config.toml
tie_embeddings = false
decay_shape = "linear"
dataset = "wikipedia_en"
Each number is 128 + 32 x the weight over its row's rms, rounded and kept within 0 to 255. Layers, rows and columns count from 0. Numbers have three digits each. The size before them is the row's rms in percent of the matrix's.

# layer 4 MLP down (transposed), 512x320, rms 0.0381, rows 433-490, columns 0-79
088:110143170106151167155096083125097076081102147135130157145116053099117103177142092154088147137154112113115129107142137122097124180168086115089145052142116113160147147138135101097123094139189149116158098156130105153155052201101184161109160131
090:118113131086134097126143122128035080103151151085123112154173139138108136106153086132087166138115192142153185112184162110178086107203122142094107171169160161101131112150187144109198128124104138109125120124069100169092125137092127136083156108
070:154119156154154112155118176077136196149088104136140085117141159096070067147136120123090079108136124102182066160167162144148060079174141160068142123150108157148098118169100108125117109120096148157121158116100102171119144143107126121139152126
094:132141167152129153136081132104085132129120163123138125110130120142170180107116159095099096141124050145184154106090157142104147168213115096153097124104100089151174146130184113140162141122086171081132115092136145103150093105098101108175163155
103:153182124137148079137113129104115145133111100134145132203135123171101130138154139144086193124158140119116116166079163115084098145080146166126136136129104128106136164109146112095101103104131132095157120114164089121120154130175137049154093114
111:120125150129161130151069124092091065151155139169106098203102114099140177163115129084100070128108133107137111160120088150095141124097128096128072120075108102138193137160056141170136170190120028159156071128103103155069070224172142181134142140
099:113069180101168138129107152099088094162132085130108121154108134134085117189158102142140145121139097109075085104056120107155153109084143133122126131104176075080140107166065103143117128146138150118139206117140161116173098107065080158107159093
086:099101153162085151136125124184150143183083159151122118089097149138131124145127168158073157124153120162143105139142141116046098141112127194139133079146125172095187174119245142134104099135117158143145134078135192160136175124098123155212153123
086:134110094153081099090103161184175136116154088121105178085133118091200177128173109141133084116124120105096143097097076137118142081127171162120069123128137167116170124167091138163127119156206118136149135133127136057106204162108139143125120083
113:144097098104126128086106154117070098136148123115141145129148121133106162083119104141129148131120133100113086220121059110084096153140138091139176139119144095117123117170180174125129116142131145152153123111101132126192112213143114155079128132
076:077127157121151118121148125098126155137108099162131165151139107099142112182144169156131136012030138235122136131114119207140113139124134130152118112123140149164127150094114142114151165116111119127078130208148106139132105118156141158127187127
087:151119121165158183106084180143095143123150106120169148155106175194173140151115151147186131107127047134165151106124093159121156098159157092088105098119146168124142159120140140150183188080112147103080093180096177148186041136121121100163170120
069:190080148127101130151197139217114178139154161125146164062145149093122138116133078145150131117153081099212137172114096108156088126126162100115175101120162135164160107120115181110147171141088132123103102125159075142113066147093105087094176147
116:126147127158144092141139106118123117123141102112087155102126137134111112135199110099190151133130117139198094132106118143125129087151123086083137161056112068123177127149127163207157115160137153142137104128161144213144117153132107137184130066
103:149127140125095157145145147137147052101096141156123122152161146121097067107142118104167136143133159150170130157140138164180111125051158108095114172176140096123093114127167160071118112088155115118118099125107184154165144128122137156100126120
066:073108171148149093120162123073135133115086111171123144159147107132146143184136185150104132033045139216103128104117132218141136146084139127149131125095144192146097134079111089110152150123116112121088146179151141124131122096162142157153176103
104:108142062085159123147136099145057127223071135157159130185076150107186144126118127154125091126135123121145132121185057112088070129157129084155110139113139176185186128136104107136066135159106107129119156133096139094000112146091149131123133103
097:145114118120117145134140130131130079160156165131144084166108106147170104119155118123194128114163146130106118078149164123068072149094111110080101088111108111133092115093142145149129148137157078135167113147147027183188127199132173047146100106
114:148092104141139085136051119145125145073057155066125105098105088163158177152128151116000192138128182147095136119129127115111170154084140130091091169100119123166109109106111142102164115117111095140143169129117115128117132115154112101121113106
090:150130102097120104119129107160135174124099113126134132091154154154148107149102133140109145133100088086186106158147154152096101091150111105084116109143078073084141095135141157104126100170122133116101195128139146171207125155091074132168088095
098:114101125069138179109087155090129047105102111101120119146076134095113112117151138107121122118121116114135104092103066093169191131106096086145116169102172098149176109131117117109140097197135168138107102124113121092159163133154143023100137092
083:147133078147104125147158146111210219140100138118129148142169166156119157123178116181188165138133164135125132093111051130095174149140171187158058142141123113084158126142179139172075121134131169105143062149170139120146170114166162162210114071
097:122149127165153115097120104145114129123094109148115131189083127112128122115170153131139094131147101114083145115121083098118131165079133123169122152134123107062149183126090145130106164097141115091141089128078094195137166130210149063130134127
073:133141117107155118190163162158175087144093096138112206132174118117115102099085173137099116117134142110099125186097196099052119156176029082130115081077144139168103135145152156164140099149125165093139169095138152119187030142110111127114134133
106:144115110088120199129133071158081091133189139132141138082175120104091142096157108110113093124146087123123132128192162117146117147112165190075131154187175102140150158136146127129151138111150120175122127121056071210149142095136178124128103099
094:108146159101097135124194145103113129073184156166131151086149041119152175187197084148133108102144122124168123157082173130102157125166102113167154111127138103111091107143166120125097117107077135152118128131149088103135174136128057156116132127
089:081115129051157124071062115125140064087089073176112082131124167174138125156165138109107157158092132100098157143138099094127157138197157146134090094114099116102164127165105169140133148108146171109127122116129134133159105148100148214118098150
113:129178099121160160118118126143145151132110129123119146112138130133142116086121102122077162123129117139110106183123077106090154171104146158098084103159113105136116115148189107123145143138138236114153137102124098146180141137126090162066137111
121:150119131141186162133097153131066095108108106131117136137113202153136148138141114149166118120136089130072191145180148115085105183161183150117112135136128119116101120117195140075126154139102160145112133148145112123156143116093133083110123122
098:129140105095154142092147063083095183144113122125135135168085112117123126109129156168181157131130122132150124119178131125159160098203135121223148154141103088054118140130115111153193157142156163149109127113134145130121058119136088125109147165
115:134190148158101152085110107082173170160162124134152138167169118124122103111126097119165083121143076139160138186110133149081069102163153140156097041099131118153180140127097162133134136095111160135129116134130098187212101136149080139107107126
107:139168054156134138105098133160102068122147112088122135117093164115087164113130109161135118131111140103104183154184152109125094101117167100102151187136110106129133162099130165126100142081054040096120166135129097121110093150116147074111135046
108:140100128143166181099139120100127132157118136165090157108136157094132160164125125160104113124153207116087168171139069096087143177075151128058126137168205155105130067114113075084092115124128165058127107124087092132140200111161131110140083058
102:149145062120130143212148209120088159189161125085202129156097141114121136124093146113114152128120094143158088149109108133144117092111112068175075138132104171249055175132152134126080111121127164187145188128122096097087094100105126085130119082
103:117205128153152131196088147172121169073161164096042114145221125155167124101189120113161155129130174108083108123166153141078110075167091143139147130140122132132150201148225160101134095147064143193148102134162178179118170151096136062152164119
105:142138148165147100146147139159180105139109107143145070058115164133159165108141136141129100123116126118219093126153140128159135074107165125156070226134096105131164164115170129151139122136112104201132204120109146157154136136095169092085099138
109:123125123155194131132101197089172117154121152101142069149132135153153152148111152102136130134135123119140119120150156133053160067057087130108109147141119119168091128133156105107123131125089156141166161142097154113119146118133133071152148093
088:114131124121149105131152107179126161096184124113145118074133110150113137112110135110115146135101098162144110050167212138078170118171081153104112068088187122113097131078131127165148164177097158141135143140114138226094128177130142173162134079
081:125135130114142159092112133128159109216159127114180119145084143097102112189165114108140069121131120071143100196227129123081121149091154163100226149174114102114128156109110212127114073139134161124140173106124155102115130097104198083136125118
108:115202157176162146095081089152097105119143074163113101182176114109130135139146081090153086128130112121096067157150129101086168157126119142101174130127114176078101128151137060130107104102131063157177125151139110135051109151177162164146120158
115:124113062141121188139204120122103170131158091155167128101106163128117153123178121094165130125117111135155139197106157122123113136153114213104116113132133118133122141130133125147106148098129191049156124117148134089134103156087102140124080122
086:109129130080087073195177081087131141086102181098154151089156149189128135116060105138099146134118159119122107147058161132171101105123177127088146235142075117108087132117194133174106078173102115098115161128138115100181154124180122108127148088
086:101153123063124066155115075142141077112142112123136116132126100130166105107099155103122141131132101124113148101105103120062148196097212151129148089135051093088122110126111111146076126181108107086164150111158213083110179163163104123138086111
085:097047195127099103154151163167117147230147133150109110121093108097101072140146121151136121132123142104148126168156128113140133144125126219181122126138166077218054109152138127116141111075122103144106109095146115070174142144167138097103178125
098:099145166197187074172104066104132158149118123125120102156076147159137132158100126130116105140120121145086079163136137150159171128099078074130112151124098070152084141088170110145148143135108128140127204148128163128111096096120146167231166100
093:131153082067101078155156128124027107108081110136160070117186191117104120124082160119128073125136089110131088125156167098125133144104116064148108086145116111068132155152117159166117081116089162059082112090121139193130129081189108165124196104
124:131114174083081154125153121145077099107137113169094154117178123126140114108111134131207118132130121130172139144080158126054113114117164131174097128129131061123110086150198129160159142192152069090104117117116142207114110183161100165126122183
099:149095073140194131153178146108117132152114111103098118145115079123139175137100069165091122129144136136107194093159121125119143159146148166142151115157149122095199169112056197137058118131132140182119127135170126142182056078137136101073139123
105:164157161134126147133119085148150180077166133129076166160129107080128165105110079177160167112147165070140146154150092142076150188116112120116211089105123131158137151115122146110113134176101080093144137124123060162186129093148137128121141142
108:128161119135141139106146168141125076122163169150156142097130170186088118107130090100157167128131124133090149128081082128119125134128135152089124104194100122095125112110178066089152138118136082136117084156121096074148179104067080144133108086
106:127096179114115118123127136129142146098111116107187092088174150132124111158143131134109108127122117088155100145137186156074084135143074077136162120173121156132168173137222172139107140152116175190159141155118114150198137171112154151127124147
112:138105125051130151131096123193098188092136163148135135116109123121151200097123204142040143127145128131123174123121102149135126056094145134181117106110185143203120090134029145107124137116120136170102085128114115094052164114137120086194167106
084:099146101139110145155180177032166127087141089131169111111080091123131133182150114125159167130128110091155110051140113182152143110127133057140152074062164116137109163127138149156120084118082110172139130116172147159128055189121163111171156119
117:123096157104091169118109113110115150164118152199200102166154136098111114123147103166101113121126131154153154144122163154096133126171166206172108110173124150106094074121124189062152095167136140149153123141088116119109088141116080113141132150
110:112120101078090183149182115173072139170128142076116136185128144165108153144019143123152120136135173152154124150152097125075109149063109117104159091050157115180085132127111151102133110133118097119133145110117109116095141072138191081124135136
103:151130148120138128196143112114087109177160158123172131155146099138147080133085090120137174117149127122097132128134182117106164144131153145111152118139118086137094140113124079145083111128224152109145094136069103175106159101161121108181146122
082:206104145137150145165128119123114092128114156087123099107074158098119142141173074124191134099127119134118125178187116105121128109178112125131109171091153093079067112079126137115103183115181141119142123139071111125139164165112122120185100162
121:130131126126165135106157124141165151111125182165099143079095104104129139130098140123136211125130058124143075145161092132131181127065123116108105119079150107183137180149098195147179129178128130160136169088106137161128124116144134144112109147
# layer 4 MLP gate, 512x320, rms 0.0439, rows 434-491, columns 0-79
091:143130135134098145087115155179172174157093112122153175177090085106198135113083131149143123130117105099165086160135079147120140163127085073111183087066125151178098143070125124157071073147134099140136156106117109063179156057143134127084099162
071:124112123128118155120182101188103129103197129119089098085103154102177096093097090128126142159135129148112131124104137180108143134130147160172124093113128102185102168136085108141175125123191126137137121062122107102175112117145153126093088114
086:140088133084184140119128079102079105163135141074103112149101062092169109168158198138124139156153182133198141124071095120107148123179110199155142102108153093110087099140079152149153120160132148138116136138144112126182109132100114089101132089
102:125165089121154098168093089039153152138108115074135122177093139123151165082116128119144135114189089111069091144094119079119169184093108144152165108127099101103135147104090179094104116159159107118149173121126114128106130076186167119122114182
111:161171108123210155084090152137103150072137141147155144101118112086122157142129101179110092112168107164119183136154128144133134093122139180105134170122115172134144166084120124141137129141051090187194147162090165094130103105088183120107099076
093:116083090188104143189132125061163080136132069108137118158070105108092085101148131134155150115161075117169112129066136146135167132112167140102158113115195130099134129216085143160119164202127158122141125081195127139217078118100081113134140131
087:173127153116163145113126126132086159106120107117149117149136087130213110108118135171134121137150143124128173157059111195206153095153100103193107132145146131138107104142064163083132175131143120117095097156105120040120117135237155139039108181
082:154117160183141084107119142105194122118154142172178085105124121121089118147083138139126111119081151141100135151115139150202098104160043108071115123093085129152156148114170168133141184081110146162096086127096149137141092107161174131121140155
116:098124099199125135124199119155084107167134158032144126164150169050148122172133118130121082139152174178147094128104171124091144108156080148151068116145125119141085170119094057082087129152150188143150138145119101126063109074083115094180137085
071:102103111141098076119109098119151165138100140132174142148169120107132141102090159137111169159099168103134090088156156130128094133082131116155125062130155124126138149110110121113151187149135127118140083095158078181127124107110091177086137114
092:140145148126116124116135114161063133147065138104103131178092115148119158102183140148143092111209137098151156096156124101058154115165138094139126168119145051167122138122143127132093111182178150095107120139110105152116172093145119095110169179
102:124145133116164102131057114142166168125121152170142102100146072168164145136167141170124167139141131098158094123158155155151081097175119087168165051110141036115160148112106170126152192134112142177137066098164078178174122145096144162078146151
113:153097112173133084168183064177117214105139156162146179130091096050128126096102106205171131127151153151123134169144120121143153141099134154175180156112141145161139185160059172099113173158243165148117138107158109110104103067170155144108140161
114:139122108129141125104136109075117148142177116162177129106130172191151168141093145087114104111127105127122137123124122118140111109134095092110150121102041133129148165148139020163132137114092058156136138155156166102047117086120175144130107136
074:071059105136153103180103102160155152149093161124130081096126129104102150179151139122110137140127152134117117154155141166104088105087102157121148079167126074113114104106117113072148164148166180153183123086103052162098142162111180155166118139
104:107147155133078121126118150140197130073152087152150135159202179141121146110122126115118131119083142086085157069090114108204157163122120108113162128153072106084121080110180120111153117163123086133167207137136122108196173106160131112125096109
117:150097098112128147093135092128139115096135183149130141122107083138072126075141158134184123150183180120101119132180137092079115175064114136126074094104133063138062117079121153128138155146155099098154092133139097135171099193144191090093145113
109:132137150148115116125187133095105081171180150093157168235058119105166144137108117121192093122164169114089105097079099117113134105195100069080144138097118100181113123121096204144101153194141177117140140104123134055138085103164162127133163073
088:164126093127136114184138127136102100146120155130147110086156138174149140162163166090134118119136107110064138143153126189091138141119143150171049130096144070061107099201092044149168172181100143059182111125116124172050090166166187083162165154
094:118074147074089117092098125128141122132151125216154082146150061185182100128150221120089057092088124106114079100078101140163108117162157079096109140134131132131187173136105151172105170096151126137104179112072160095125079169112071133083103118
078:185102082136120111110143159123158131197086096164156174106130168164134159073144139153116170119121153082113166077123093089105188121067127098190111129063129151088178192159106153124139151106186128098097122123136119126146112123125143086122156119
093:122100121136139107140120123215092123114073157101112100118061161067131131081174098121166163129122127127062147082145159066102078095084104155124117131158096142088134138092139126155117134099122108135145094116103122172096150104166167103119123143
069:106123166163159099104112137134096165131176141095164092116073123133144174144134092106153137141157099154169130072113099140155107099164142153109117157105115173102154128123092090138092180131112152113150200134116142137126194143148122124172174174
101:116075132135198085128104178132128156167074106127103138118058143134128144185136173137141185136115138128084108119151111146157105146154133098181178124140092075080126108152094166157133115132144126172130148113131117141120102168139184183157127162
098:091108167144164139039198120110125127119169159106115167121111044065078137147110124152149110149126165112199140168112163125069119149110162093142132109153123095173073142122070154109113135107175151092091112121130094054138178117132127136112133127
093:156131095106122117142173137062130170125107165116184081111168165103086164128142147096068121161199113138109070120102127138093124121121172079114158122219120133097109131130127105128125063137175129100098172104115122083198120151181136089150079083
111:101179106167184147159132152173097197171127165062131122082110085137109139208166132185088095129158118157119133146168102145113101096134112199093071139122110114138104114119075063131083155117167127126141190123118114130104141182140103101149157134
129:115159167205070086145137166091142148111162141115089103123124101167155136130105135119095133127114112147096117128122199154089172087061123098133135144101113154123128100035132088111109138158132155133136162126150133158113189116127108125184119145
102:151122126097070125112137140098090152157150133139145141153079105121144156085082157129165105129092148118137086139134091079200190150142107108081201194064154153102152128106148112151065141156129094130108131107140112117138142106165125096131060131
111:110120164167149119142119132147119193135090139074115148102094140090056139154156078162112152144102130191117109203121136167129133137091100175163167104133186157149071148065141138084145156133135161160122150129143118106051158142096133170135148171
105:081153130105110113125133101087166137127112171121139136159181158130122077082119098136064163149126077092096159160200149129172154085089117102128134133112196098097148080149125169087159134175133095108140152131125124126171113108097109114126101116
106:105066107135055147128179101067153163098116109115183103130106107147165099132177161120156084117184051104184113135131128134074109091157121136148107081142102136145141141198119177158091208214150115152113153114122109091148124141060143120134174138
103:176139100132175117137114142109118135180146122155140137155150146172118120134110185105132135105132139117070111091159105146162082174113120123146149125128129114121137109118105199098157133116132119123153137105159105113129109134171162107133141136
096:071099113126133117188153070160163211147154124105068105067175058083139168130163130146186174131139138121212092126147140100136119159141085164188077051105109125156131181138077078156070132083185159065105189154130098161133143156139118191114083147
104:112176136121139122186156175129158087167152088125138094084144161094142158119125123166139092109123107115149126066141112105128133092123109120103076221133134125094170129114178110212197099148164145244124156116170137139105133119084144073108122151
101:102131113143217099128107177138179100124113127106132073155132102164119142129078128044112121110128146106091129132174141141096125114068084129106061159179110060138092139125160109120119139107064139131158126144048112099095140103148131076138107079
096:131122136144165106124147122141126187166182147085178150170114102073121150095099114150159139180098192138091134082181113156090120135127055127183171090086100123121054066105097097136136103165146107125158085107081093141074144162107170142142079109
081:199090066098165090139202111130101135119139117110110138079110146158136129080086105097149117139082178160146127130090121138173132145145121064114067109071133119180110051123180063153163123117103130163131088099114127141115115166123110211179115106
101:117094095141094111135163133125125160140115160102170130110109146131134101107138106175094138134123120176126162111055115112142089114164122110125138129176166114149171159094127134176142182112133188104093133117106138094169161048096055102082123119
105:139150080205091166138168165126101136143150138080138160103142147149181153188085161088111138118129168186113129156160124153153141111146161140058090152107145119180117134165144113201096140123109144123095145135132125074113099146093114078095134107
090:136212169113155101146062147110132118155117155166103162121153090099096172140094109113100137107122130114140114157125122098166154106131111129159128078135124098084114153108077160115130121135120184147120081145094102190146105184143108140105148111
096:114141164108152088185159098132116112124169121128080083101107103144167079118117177099119179185140178111138078124165165121093148186153152122203151063118078152075110086121130109144129124147187170118176111098153109085071174131168115172137107126
077:114107102095176124199161070077123096172055160121063151127123111155140121169127097152125183155168159098116129051124112120103118138122138095152151141081097124125144121134113143142129167116141116041111076145181112129182091078145130129146157153
101:096077137107154064172161111090166142110146082112157090088109200185157080167125103148085061143116088159097088150144111168173153145107131091074101138102090144131104092135197088122139139171136126152149181141139138078089154096103162111166124086
093:158139110109082092154137124138046106105093104090172096103200217167108118153150136131156101120168107107131089066077119126133136183174125108174111094105141150100161138150137141132124112107122093138103151110107108190132119087125168155082174127
115:139140116125102095135119131100136108159113112085166128067159146166080133151176143135075063119122097132062106111134139142144112110149149123126131162101126168095197112123099124117136108126128150143132187150148128133127156066060086065103113100
087:148160048159105145113160082101162100126183158134150166109137149111192146095104170114170108141116094119132100109105148141121173075091116165109076090091146148133172202180096135132118175105106120098126116128133139085106094136188106146162149079
106:107122068081150127117161203083109091190145113102177068128129153202183076173126159076083151130094067165108098068085135121158149063154084131113075158130199109110116082141103083166187130137142143159129129092125120093105150122086085105150116051
097:178112155169108131071071135154136112113122087103117167084162078190115123113113136078118106121158071134094178158120160175110118085124159139135105118096116122136044067054163147130105109106143143118116098098130114138139104171114031102126145114
104:193143087145123114123161136108085126140132101052108115176040094186171135113084120109122157144121152134105136110105076119161143158108152108082106078152114087102096073132147156111131146145074117090135120129094111126131063072119163103090155082
108:123087087104105060167080170141133173085109152168136111145133169111081131157142185102166086141151114158097164127096091116126156078133133109226112139112138118112145134156137194077159119148109099159110122109110103060127105131181158118151158141
079:149141125102127150110064156185082108098146163116054099161155098155118128078124142135105110130143090219136130139120114115078142123131166157165145217184142158157150177109134075137101149085115133135096112102116132173149159051123116106173122117
109:081118132141099170150144158095070084157210161188208093170148172133095153140122139128133139124100156134174113117123193133114207128133120140139110145087138131182098039105158154128061057157099160143196150099135136121102147134108074039205111122
111:127099111113122126113108108185117148162142089018133118094095167102145058099129131134173078122148158198069092124124166141033143164160129181121093143154109126133012181120118105105151145134104146151141087133117114153101167111147150091172147111
111:098146133161161151150152096132133111128070165100118118060106148085136107120141129131161204129165115200187100145131170121079127108096098145121095125150139114166103137103059134114137090128196125117211175114153113144065117198151142179144080138
075:153114154127145139133165119143117103162150127091143117177181192115107102113118118120107132191146117147107148090115166127065102106150115100162085138080167180123145141124150091152078112147172114130161091103086152147126164178140076121208098151
126:125104157097128147205139159121111183179101101084110121102097144128108162117122147175088123125123138097132100067108073134132139171069097107117179117094131149128153110099145141148079182142116116086151111079136130097173114107187134143055102158
109:116107131152136151129086134134180160137185106125160129126207111161120079101101142142131119140107109123142151091125086130093140200171108063105067119113074149151127125078191109105103111119124087067130169150074108129120118133131123146128086069
# layer 4 MLP up, 512x320, rms 0.041, rows 434-490, columns 0-79
087:112139122078113138135155156193109077135142089138152133153145155126143172094147123137139080124122161078172166146122136069183170117138124100111108169061127138160136047117174189123139122133105107078103148124122126090144114114153102160081121112
070:186138100146155157152073175131129136091108134164149101086142102153049162112181101128145092126148120135147149135173143185164109097136079147107123124179098110136115146151114097092131164124118138144113150182021112153079160112162168112082127111
092:136126151211095173139147135076162163123102155110193121074101169141194174128114099146105132126138067152194135097094136159114147170170101071116050145119106082180131116120184108139140162162089202089137115109138130073142136084112092102159123120
104:081096172192119113141122167149119085120156139160133144168167143125089084158134159136098098119087150130148149122187155132154099165121166129066075173167177112151152124106174089123138118116110116098096085106166092150077177213142096138185122103
110:136114109137097159076169117152144190077131136112189157100142154135142111073118122186144223136159177138142140097150162104183088095152148158120169118198144139123097132101206096102134095101139180100098180138156129121165177034071103104087138130
098:145121054184115140100152065112144135184128095156055140121127065074100148142203093145136145121152157058131104139145155153113158085128174070131103051096119109120112109163133133100136191102158087086138094152158097108149122116173163176082149149
090:129143132097162138142085190103088125107166132157154084167146131154181093157169097128166159120126125166104161102170167174172136046193166072178103163144132112092069126128098067148132156060107156173116101152090143109059129162158118126136109136
085:156117133170186113168158125133152160081148167167167091097102067119120107130050107097166119130130129125165128125165164100134125147190079091077160156106077141165148147059152125115133084094061101123119090142146125125151135074153143153117122172
111:139179113114138142165115119115123079142156128143117108122173179111131150127188124104147097124142144157127124173113112180116132139093129142151164139144155142140198112218184133141095161120134143069142144104081135137218093146134094142124061144
070:090150172149132115129140098089154152140129114158101163145125136104104128195122158131138115000051116199130162149107123144122140122145143139144131133122148144160139138099105143118150131118121129123063088176164110139086126127112139137139170171
098:119137137149123134137127155099180171133196102151131089067216134127111112194081104123108123142079123203084100167150134147200086129107115124127146091146098197107100145111152087080167116075090158160161134153089140150091090150104156119132093134
064:157111117097180110147134102173112186126120167193193110097184145139110185141081126131180115221155104095142165129155118097146116153106134156125158178158138174112157076085122100142126095102112160154110115113160143140124135149180110126132144137
116:146143127134066096141143149131117170105161154186132144106099092142114136105133085133159127129140157137133103116112112102147134106132070099066123137113138126211164122179124140215123137183138102117136185115139128142131126091170086106122168135
107:111110121090155120132118148107068187123159125084141178118084118128161180148109125154133092109141136117090125109123120077118123157200142141159145108045092121143164153105103107196129115180132128126147135125149120116091125114146137088176104135
067:115138146157153101104104080117144127126102117128139125157093128098164070151162156161106146000098138165126150144100121197121088185138125131155112183102102097141102103072124135098152136116090102126074148142145107125105132120159157137144172111
103:184125137166104187139159161158119121115145109132160096068089068104140109130095173104131139123117106127187124141130155143128128090160096097144157136118176107093070134159094138075095178085116159161128145133142166138168112122123073132115105190
103:128141137174095129146152156144114088190132110143151090160104130088144095141128123111094090154078145162143160170119136125137209109158112089119123196124126135137152131156132090115131111158104101188108168139129128111082123082096097115162129132
108:105087231127107105123152111121076102126145140075130146192154108136118138112115146099148138123079128094224116120116111096145126175138161107123163113072100149153103028124174122138109114116163114146099098145145124099179154151095042137079107089
082:121087131174110104132145148170145153105101132118149095076135100139095148117081124136136091117133153122120178114099178186157097176109126104129151195181154159161090119109169133150063066122131111137096168144078107103108159032134106114202130097
098:125142111155151092113167129115104158148154130240103148150143159178087178120047147147135143126097170157104157144161160119128109132125175159157090122092099082161082131110135103180114116106118089085139147139150132127089116206122127186149127132
083:155121122173159127149135220126168128182119091188167124115168114162134143074131123139116140121137176129107194071153136136150094120136148127148162197154155135093132120118155101160128170092118116176127096132147119181135149189147114138085155122
100:106112131168165111107205073090133166156132090123099157162122084130145103140148104144146129119175105094179110148096152132073209162079154088128214077142175117093132068151128140090156159133185148146124116115117103127169144112130133136141132103
069:131165151112130125138100142103104170115079156199113097146138124105126100124118166141112134129137113158102131146191088122182124150166133159157129085227126194119201171138120131082091129098144106164133122136136133126079144115185126170122087117
107:155108090068150095169091173126040123137143106146165131114128107120170161119117159105161137128118109118077118132153135147173124167172140132113169097156151113108143122157092173133140109111132132216080105126084149185138082098198167105096099125
093:109124133114131134188171156124126133083143150176108154091154094205170136135132058142141107110138124132139168146084150128116140156162083165157153125153114115099086097106179168151138113097079137155124077124109126163142154137146064128101123146
086:151079129112134135172174122108131156136117189113202134112151119133100116129119160146144121092200116142125099142112063136155110132081145118091154139177081201107110154132121157093125114079168108126076124097100165054091136133139165080110120142
113:151155091142038151138153114090163114086096129100125147133176151094189141084113068101115117127099142141134120129105129136082112104125132095065111144091157156166102130111158075169074109140153179130099143103117129140200123092107044095119114146
122:135169128080141172150161148155131140185139147124141117071128103093116162162187131135167104098175134169138114125112053133107169143165129157184064116137117139143122156175038069176120126098158129128136148137090146159135104168138116147140156130
101:122183162151135115140085057147121173057095130081080115061199149136115171125162093123089115127156084124047144146130155140092098153118135107158115090143132100121101169130122209102150150106134100125156128156132136175132101149157099099077168137
112:114147118144076157149182151099113109118194133142138144175165105125123109117073093095129070130085123104170103127105100104140160144159135128062144137079148147170197135186139089157123077128124132069176140126151112116169108179132110069165110095
105:132129101158177124133107114159115164133094095127126170088082086034106158083114131162170173115150145163132093155084105126166113143128133211135131112141104177186075179177098133086126085152141147131131117133106152096075091176175186188059115166
108:097104112102120163164154178174073091145108137151116168176167189160135114139086122097105062125138121149138124070089107108143132156113119105064153126127173127122107102091157084140064097106078129115143190106129119086153108077138068085203171067
100:116093053098094179173187158120120092116182116073174146122103115056113097106110096113109158113112151184167092106069129134110143164111120158087058156123104138159093117184042174092105131162146167099114137097192115093124090114105086055160130093
100:125179161152163110160104150145125103050110136110133166194185090156129096141183144097142198140133117097103123134154137125090155075116107125121143104155156108094138135128170191040148130153082109230149060116149127166138120134091167071127117082
109:166104092166109112125129118132090185117079113121117211115161125107168122119134115109162174124165176115125085139099111142079122197149125121168110080163124143132155117136043157116114156168158115012175138117131100088152085137106109165105169148
113:129081158128093176159140123184158144162148188087118134083103119105111160146141143173122101152116160130148094084110098165095128104118118137134168156085133176153102130163047138145093148178201130082086101113141102123123114179097196134124154141
081:160177106143111119165163153138122166133125130152091130101173130191117130149134106114112134103116108114161101112155200125102164156142134127090101084124219097131141153118161183197146181153129207137128159145145127188148115130101125192149156045
079:133137206067135108115159133106104146102174126055091125100170130134148082056063138114121104134108146164156106104083128129133158129147110143089086121056126162155124048144166069190135104157110072097133124107103158174138195132100122141185117157
110:111133110164128111063105147184134167099079119179160110126158092102135061047100101133172131114145103141158176188140137069136146115173174109099185143125107127116140142136146101169157092084107113155113089135118152108087158077143094131100089100
113:085095087148135143142154115114129140147087158130157099068107147109101105126110074127138122104148116157050146171147134127129136108067086102179092058178142112103110056092107049131127128098188173163124098137118122153106132106092150126164164052
090:113202128132107135145106122158151141159055182160098126072145173146154214105204091130132167131144174163148111133075092093190101090108156094123109118134135105097169189135084165100086132126156109153156080104123145132125115112110130143052110145
090:128142110095092095147145163167150133141121141100109151100113092132154066106098189131138195108112125121125089061115109069078121231108193145107110072124094124136123109113073150181078089180139135077128147133186129067177127148109074095134124095
080:128054171077137181170156184105114089184151137085100082157117143124117111116173082080167117145131095129107130136163118101136128147098164195168122150130168107185112099138172104106136121129101080154121068119141113110146152146149180048144175126
095:133169114153129141100092073140125080150091106157121132100157180120132101123160149094168134124123122119097165089166160116034160078108151143104071101134136132104121055079092160108179122114146126162170109147113102179106121151129117131192134143
094:107092122122128129166135152135171149173117154140120121117076116085091005149170136146152069135109152149123088191188156190115121151074149124116141136177166118168118083105101190090161110166126200096137118131145107098099180170179129121168142131
117:127121110095113101123139140063094109115160081171162163179162143158130152141164166117123080138141103127070136115079110142170119156097152094118173159136128124097146077124203154143167121156116091116125127135147139116128157121117083095121122125
094:116196113194090144174186110091187159119145147103200139160125176136085176119131168163169203116096114125165041149086135151111207087065061109124137121122138130129124118109147110127141179127161161105117133084131119026186124153121100154135113132
113:140088104080144160132126202086097069155172114078152115129103152211141152169128087115171118122120086105130180095096065139119127092175110114106131134147173165119130113119182141145214099127107089144132130124092151158140171123148120110111130096
100:120159123172166140114158093206116156147166149072066101103065117083113124135156151131147157125126176198144102145160155121089138113141082151157096141109182142188087142131092136134104101097091163121140148133111124128091110139142170107135135091
099:099098120134098135129048155094173117148134146244173125127167153116120077141127147132099153108103095054133182172181164123177130096121121096119129106085151127156159085127163082137104126080101108173097165136185139063130150209134096108148111156
108:090130124126165155142167125136047129185139141053115102096117164080197071159118073135131139119153121164168124124103154066035079153135143197143070151090157120127111132123044139136166144135150148107112162115128120127068127165146114108174169095
086:151102149130097124140089128160052111127126124121089132145212118152170207068075107153139195128135102159132120167103134103163164130058161150160140116194127147118126133085140104082125203114127109132108140138128128094146132074124106138084093155
119:122107165153086121042117124177154139103063122057123131137128102069131081094119109146157126134180169186095160197079127130091093141090191132139115115209157075126107123154112147119145141122146143125119175111129125196163132121091077150135131073
112:161102119146102180158154134136115131101069146186103147127165124118114188134050096116045214141140148085141122135114107108180150116066116133084090167106120111144172103132160183122129093113146097149102236126152130140157105119116118158124148121
102:135114143105100113174107047141119118095143177076155119159161144107142088166057111149114132123130171131117123137162176133125146105132178122093128121135074101141073159067109038092158114101091140110142117144088120145083174139158151084172153149
081:117091085102108103080125147117089122165121106158091099154193126151146108135103140108063181156147130106120110098149105089133156135116173163123163061113093127079121129127121119100120092103050111102134143116136090131091142117125128086145129082
120:163133089115160141191086128098118075140153127096140175157093085123148111135175148117084098124143144175114135108046130126114092133173105159215073087095109079106161145136092169115149154122122149096122169169146114130119075136158081114147157095